Weights of a small transformer language model.
Size: 9 layers, width 512, MLP 2048 squared ReLU, vocabulary 50257, 131M parameters.
Each number is 128 + 32 x the weight over its row's rms, rounded and kept within 0 to 255. Layers, rows and columns count from 0. Numbers have three digits each. The size before them is the row's rms in percent of the matrix's.

# layer 5 MLP down, 512x2048, rms 0.0342, rows 263-362, columns 384-447
097:150166131032082098132133169118125182152151191094107163080120145129103152143126144123141125156140141141128129108167159133116132146139083201139149171056122159082125099178088094134108117131178076
100:087095135060106172124180141091121143146111182139149106111157118132133106152113123120136125102115104115126133115144092153122122108113150147154087112162070084141132175152120178155103144125110149
098:191125161107094112129167142110100121159097121151149137128165121121218142096135244132137132140134132134127106119077145164160130140122172115130085072126187158114129149175125151198116116129212129
100:121091149169120133122181123158103095218090099148108141146203144125162168102134156154119111098118136143126132121088113140163126163047158124108090096087133104070128137128138133103187090122206154
109:080166089068138125125133134113092078073161091098138187134161139129215076112131149128093129059144123096126094107093151077146131113140081161107149136117123169152127204097118122159140178126099165
097:221130153110086117130026085179074121123075078115114150125217089124117157145131102141117130131117116176132081107146127130087126168117141169145161122083118158133133125163130057104131115128141100
104:117113109147204065131147084132152086088177117110127098147164121131109146177109114163144131145116141127125087080122132114135130136199114107119151152102135159178127111159126098166072124133155129
095:079112089098143099126114142137102104057139099187071138107106092136111115079138113165121130162118156114127180175143145134145122092166096159143185086174106161169128125117109127002145083131138051
095:158114175118113116127133202157104153172110166192174112120188127132173136120123101179101137077148110142129124144143177103142130060124195195101066184109134119147126104130138115107180122128193085
096:136148132109138138127096122052132104079105138061144156123128098126075070074116081127130130104140145140127138140122091155147130079056158136099151158127079119060130130156110086150140218123063127
096:117137217180135144129140105125120131124089071103132166160140128124150087154128092124101133086134130087128180093066073137122138067081146103142168081120150151115127147133137099112120154126104101
098:108077167156212098133110136115148136099166111121095073153074138132125240093123123139108132138142142100129136122121105125140120119112137129098137145143096085169128139121127147131158086125142081
095:097142133150125174129174095063135155126112127113120151121155152127212125127119178098090129109145127114127129139088099138141119094104128125138087135136083117139127119118116134083174081130137131
098:102105129090130137129116105200193109113093108091175124197175106132127148141137185138077139080122105197129086122120048111133130092124128225135112082128126218008127142131128103139145148130102129
101:172154180156089166124079108159143112088141140068114092131168141125157106082131149132180122144107144123129109131160028138117124138098052186112108108064136158126126100119118197176098154135073130
100:108109170079117128128025104141126132128119131127103165217078117125160083160127096136106135107126140121128136138123216155114136136158125216120109126177129131130128129217126139167144147123151076
094:103169116084140155123115148143146129162090155221092140131114126120045100129143180156141130117111130136127109108114209114150128149099125048139160114121117144159129196149102122055110133131106134
098:149088075115108131133100113136106147123085079089128151198164089138173132090118172178132123146120113107129102100131155087132129110136092208124157178068106148086126158075122145164140116128062123
098:143170156143186135128170072133119114062101076130085104133112110136100161109126090140095134178131120141130132129117104103128135145141147048128088163147093139133129138159108064160159129122134103
101:081177146142135119127100110118078117154192219069106160062122099121156129155122133128149128092107091150127056078091205124118124125117164162163095145142136141097127121103132128144147174125090168
101:143113141105193129129126100082157054185102099142082112165154135123189121193128106146109117123110127142126145117143092142143129104113146123107121128121203161173126217183137136020182116131142143
098:134140115067152176130070106079196125144100158091103185105184095125121070082109075117114130138141163175125080130160084111141126160185168036107145166083164203157122153095143119133149143129142070
100:085175121130170105132097091133092070077069183109133074156080131131142095129149117135134137095119153144127167156022123092153135122130085067149028107114066102187127088146152088104087096134140128
094:121100150130080132125129090126119143138118157144149170102154109126089158116130201100133121093144150107131160134100125092100122137105093233054156147139144132210128145100117073110143152124081159
097:139118148111177108127099171161161168164176103173076201125056107129152107099133105125120130136126114126127159105146137133109124103152086115140041130085085081163130123147125126155191143124090168
110:197148118179028121126171150028141116151140114152125144187161169134093130198146109129137127129128119056130173123080131086166130141138115133154124161137069138111129179087141127131115145127149091
101:110099126093155128130094110136107117002102105183173107202163112130154151138137175143173129113130127155132160139092143143133126131180119147155124103173123167045131086121132145164053143134142170
105:166148087087093134130142140066118201073093139150127120185114108132179138098129118126134123092116124180129125115169091121085126140186111162071125102123170175164126129095116086153175123133153206
095:067128143125148129127218156115127165126103120115118120049137127132061131175133097132161128159142153133127089091130123165111124143119107202109141141152106124149130179140134188130089108125251138
105:095121117178094100125204167105113099187096131095084111065127106132127117106133149098121136122141172121128175133127124168148131170124165107137155112175097088081129155211148108141114146135087171
096:125149122161157138124121090109119103136022135093046165061160155131087125120118116087124130143124127135131128156145175108114128086084166121064139155110121092125125111082128149121158104123135141
099:106096154134104085126112133107125152140136142146128154173140170130157067088134076115127133122134110079127130127119117172123124106157090218143149134166119145172126069179136140180156118131113128
107:114083153175137107128224116195092129169169137131125168145144096126129155170124132165140134173129134067127127122153113088127127214146088115122130089103146102176131196182128211176114079124202154
094:108156139166181142125148110142082128100110102113126141092124141128093115109131142113163122153131140206130126142112117086159129146129164140103111126116169114137129139091119154123179099128146182
099:167151106081119130128130075126116177117148137105085128096137130127137115135148069132103133123126141159128116156126138137138126099061136172147186135140137163040130110118141178103092127127115109
100:089131103105148107127125103093154167186140076156095107216173134127091084122133112103094135137122121127128089119103161127126123143135148102135137098099127162083133162081133131155152117129119231
102:136127169145155059129186139070141199212110133109132122124160145126141168071128132153166133110129112108128143139082093130148126164050084140163201117109188136095128156058131118117075077129182183
094:074167094137134131123110112123125160150126117076118119154125145132061111178115073189093123139142120070123109114147144098151132222119119177152186124116111136137128139164130093156090176121184070
096:175177140065178120126136157123125149133143149150130104088123116134172145135115044143172122113118124122127101120095062088139130086123127047153137141117091048127132116199108101113140118130116096
100:131208091169199142124156137144145086044092184166073138190119170131140135097126131179144126134136115084126119123150163160128123168141169094118117131129146113092127156144130137184166129120111101
097:157113071198181099128101132099163088218101137103162165106124152129172151110109064112112135173117139159124128142116107172135132123068114155143086155061142114132128149093116105133133113133108114
096:119144127081077148126126135124122140124149136098090091114155138133056121074134201125112129157154118163127080107089077106112139211141137116090118181135154204082125184207171078161089126122133192
096:109125096160121126129162147124078120115126123088102147138183132129080158060132131156123124190115084151128179129135154103128124079104106120122133169227126129140130055105112112157085130123177197
099:164139119116120107131062164127158040063159161116090177160117184124119177147134090166168119154129137129126173140119160132117121125153085172157192114151079170119129114106145088141129130126092067
100:126146119159126130128165078131115077142142119119159114058100153126100149107127193118119130152130125117128098150159108146125133125102172013134122169121150188135129079069132138116097133124108085
095:161218109104174098130149083098126132169091103153113081209184153132096096162130156128104132107123125120128102163087105125142131089132148151125160121093080173161129148104137144140136154123171044
100:140161105164168106135170159139114251105119083124200203128205144124083185120123123127121128134136149119130160140065120091117124129129187123123165133128096153112127102127117189131089116130138137
095:089135145143174109131112062153131116072175075108113094101195088133132087165131138136137122192119119182129119060145215095134128139129169189140027129069156164137125083136124089168157108136130149
099:176121105135122129132118097126096136183107162126069089111108136128154117182123164100132124113148134189129188099110182123092127139149129144135089156104098150170125174153113156213102116130094151
103:103133167069096097124123154139107112118073115081098189143137161121148137106122043116173113124129104114124070121103120124148126092077136137121139152115091108170130086098135139127121118126085156
100:088104065151074151126125128124157104100111158130056083140149110127036210126137110138147129149131148064132125134116115100096125156128130101145116093149119150174126131158130114149123076127058121
104:152131114079071139125200163232079110081149076109167091105193115130188154105122073136163139208148124134127119139137108113141128101158116111130100094149189095102128224102144166186107168120156154
097:152107138078133144122112175156109157193126162107096151193164117126108093056120189095111116121136129132127100108130094128132129072132145163100127146089175153138130126112127076103118077122142107
100:143118123121060119129117163093105082110139208147172097066084154124073071167135090122121135117125134123130161139166186126127131165110149116106136061149199117144132111212128154149116148132103161
098:118168106139064100126118187112078161136097059109041103094130151126137067139118150081109130169137142128124155134152152161112125063107036141058102088104126173147130175062114107100188139126032116
106:104136169086116124131084089155099112122147138123123129089154176128191081115125166132100136164137105170125100134098188156133128115145136107120176110181112115118126146152118112158203122135107107
095:145113171116172132126064124072123183109073078128111125117128135126064096199120068157102138140121109137124132102143048099121127123113078110118171131135115108100132170158127091116102136129101126
099:183067078172146111126172163135181118198178087105095148106098136137170135137122142122151130120113159125132184129130107112141129125070108134138158126113152170144126147128122143124171096130164128
097:158117133096095119129137119121171146156194090169097148117182157128144096115130148142138127093133118106128139091128100128117124167130122136102169108108117132116129076131138164113150129129166170
101:141090158109155073124102113111101095095129113177139117179125128126128114089141140126113132140119143086127129126147110121120134115113131143150134068133104067099128084081111085141119204129120087
095:154170102076137063126193162111128144166041164189104142085131151127129148145125039113124130101133125058130113143118070133107118145085098190113084182109089114097127197164108157141160171122120114
104:130146179155111113138139132110148145094122129102167181122099150126170124077128130100143135133131144135133157134161118127132124127083095135160108122152091062202133167181130183042098161128099170
099:140197096074136118129169178155141132159158098145141160140088094135054125066135131123111126113126107146133157156130115126106133157114092137144112183143156164129131137152124193089195130135190172
101:136096138199171167131142111121080098137124130167108097072106133127109189093127157133152121127118146062129102120123099124148130103172160152131097161159121101086127190062116107162093078127120116
101:154164110124152125134141144048086159194126142220081164152116142131199158136123150150138125089121104096128114115089190096138126101169104116157200126123174102127128076143112170134179157130136052
099:085154138132161119130127129152187153180108166091117171109113116127060118128128129134125126109139132123133096131204081103107129137113084167127140149136094126138130068080114180169180064128074125
101:136163220089133129124083122130110225143137141123166165152154126129153115129133119127144131150127124100127202117131131137118133163159171109144139127168116121094126077135142089154135143131151108
098:112183075184081125135156154132129095165152161161113166109144134123179131076117119106154126111162134076124118104209115135108131111122110162159107152079198125074128163141152116093119101131103205
096:188136167138113113125097085152105130153158105141138113150043108130111130112135091112108127133122144126132182116108190153133124140136171168123134111167147084077126176142112117108108132127190140
097:095137133113115155124152133183184115102091200190176123172121156134148230210125067119165128128112116125129104089088154162121131120179133152109147141121181132169131098096126104132145161119147106
100:124141184115108119123161137108098080106154162131124097067153146129086179128132116130117138056125157145132121130108088090164128086139083128101134110148087139090126119195132137123070142129046160
103:130111163152092143123112111112114123115139117131105105113183097122185050180122125130127131170111127164128144116143091115137127049188090093103228135109093139112129144161112157097173106130121097
105:173134151106088137128140074101094172154162196131178129100130127125074090131126131117117124102115145202124102156110148103128123125194131119095168055144152147150130166093125035184126140124033035
097:129153145086125134131136104132092148184074170189133100166160149135136097057142112128135132127143143133128091126197107122136132137145073105126148151197177126069129172134137166108194121129151244
143:154153048126174142126121137048041138155097119129101097160095095133155064110106159124145128045129150164126146156134182158131129114097111147115060123139088133126130146184136189131110150131094162
093:106150175114118086123138127115156152150106081100101132155117157129193179129140090099095122152126123142128127120076095064107124161129124134123163124132133121159128141055139178110125140123155153
101:132077174153063125118087133053056068124058113142133108080096129129158183137135071121103145130112120126132098107111110123141122130132144116161106159180094118082126100060125138126158168120108078
094:148142152036155138129132158144172176059126140170095085087115152128125203103132093142173134140138097152130181139136134127113119138127160101103071112144055080042134161142123094120055071127138108
103:104145115107137121135171136144138070168079128119146161103142127130191151157136138117138121137134130186130154154111125103113124195126098119097145116108158085041133144119139118133138174125109089
096:118143157085117120126100241098128144084176177090090136122114107129135138080123185115145120121117155113126158159088173114109124060097121194088130153114153105107130122050110095107174133127164147
107:106138148101142121129056173217104117175150121091140107139119121129186114117116138149131121167131135117128117152156138102102125174128176100127061105096112123104130142144130106210178098137042115
099:114075118107168112128177118132141127145157056191164166121074099134167130141118168128135126079135109140126137126169097102179134134092142100138136117113109161114127098073123106125114098130090091
098:153120127129116138126202123117134106049095088092085146141142096134037150210128078090128131113112140146131115121070178148112133145145098160105094162201161149154131140167136109129095141134084169
097:155055165132151126130154112094166078147085095178175086139167142119170121141127134126113128110129116132131154107105181119097118172125165114126055084103119099111130149146129180165115139132148134
101:123164142081226148125207090176119146180148166110078130152115102123067147118127132110107131112114121155128126138122140155126126168160181090144132133127128140085129188103115176135142150124070191
100:121071170103086066127091123123100098095137183198098180122114088137167076125133090168116126107126114155131109112070088163139135117164095157144106079161162121059129042092133105144162093126166092
105:139079082096147110127077154152150134160117161150053152121059152131069112129131122133143131125133161150127131132148117144144135107096124083174177199122095101145128170178137171089049173125171174
103:124105105078104114130154165081152151124143067156152178155112139124145085044124174112160130094116112067128166094205105150130128155114151105135116115093187088089127205129126152174090142120137150
104:180088064160112101129117146100164168118111080123076199105145134134145102136130132082134133126137125128126152118110118138130127141102098134140194180144062136191126099046110157163091150124129140
100:165116114085088119131141141100150147127120095107166140112127182131145107139119141164113130107139132088128158186114165157133130115096109124167177119115041171095130121157143158090113120131036099
100:024166129158150135130104130067135188077150156148069131156137110123145179166128113130118125086113140196133125127140112087116126165048164158129074122153115184137132061119123139239132090125126095
100:120150075060108105130150173145135114050047077131148114133185123123087092105117208141158125125129121118128169132177181085132130120139097080108091185112099126077128137160129198218161151128188130
110:171153129183104149132141156084175158101147157102122106087133138121095178077104179134086123146128136151123126157115130189126125135131167090128047084135124123112128078175133202072101100124134125
097:138118157182190101128103151078154122127169090140098126087127076134172114143122046142094127095126159147126179151115082138110131157110110146111233150101104103116126140120123105081122125131185165
095:112073170131178116126110094090093184069154163103140215085078137121099093157137135125168133130145142126128182170086051173161144094121126076173176152181065122149131164191131064136110154126119099
094:135166158139151150132158134158144080167193135127078080071062102129060136059115119128150134198133144139127160160228147114136125193094101162090138070136113193144122103099140102123156130124114152
096:147056132169229150125102066100082075125109177114153091160175156136121143086122099118150138088144129137129180126124075100142134076107112082111173149084161128097123096165117218166095144130129140
095:117075100131158112124177142082139158134135082122105175090160127130177162087122195115122128126125146149128061144092117106160134103106079066093073114118173186136127073142159112136255163128074135
097:111117116043058171130122110119111173167195135059122054146162158136163112158134094143137125136141141119127124141191200137141126126126124114106208125142240155100131138092117085138087087140163099
109:079157152132085127128123134136171138088115115190157103130148079130183134073131061131132126160142098144128101102114104135144140173137127089121168152113165132109127133169113044231147167125114102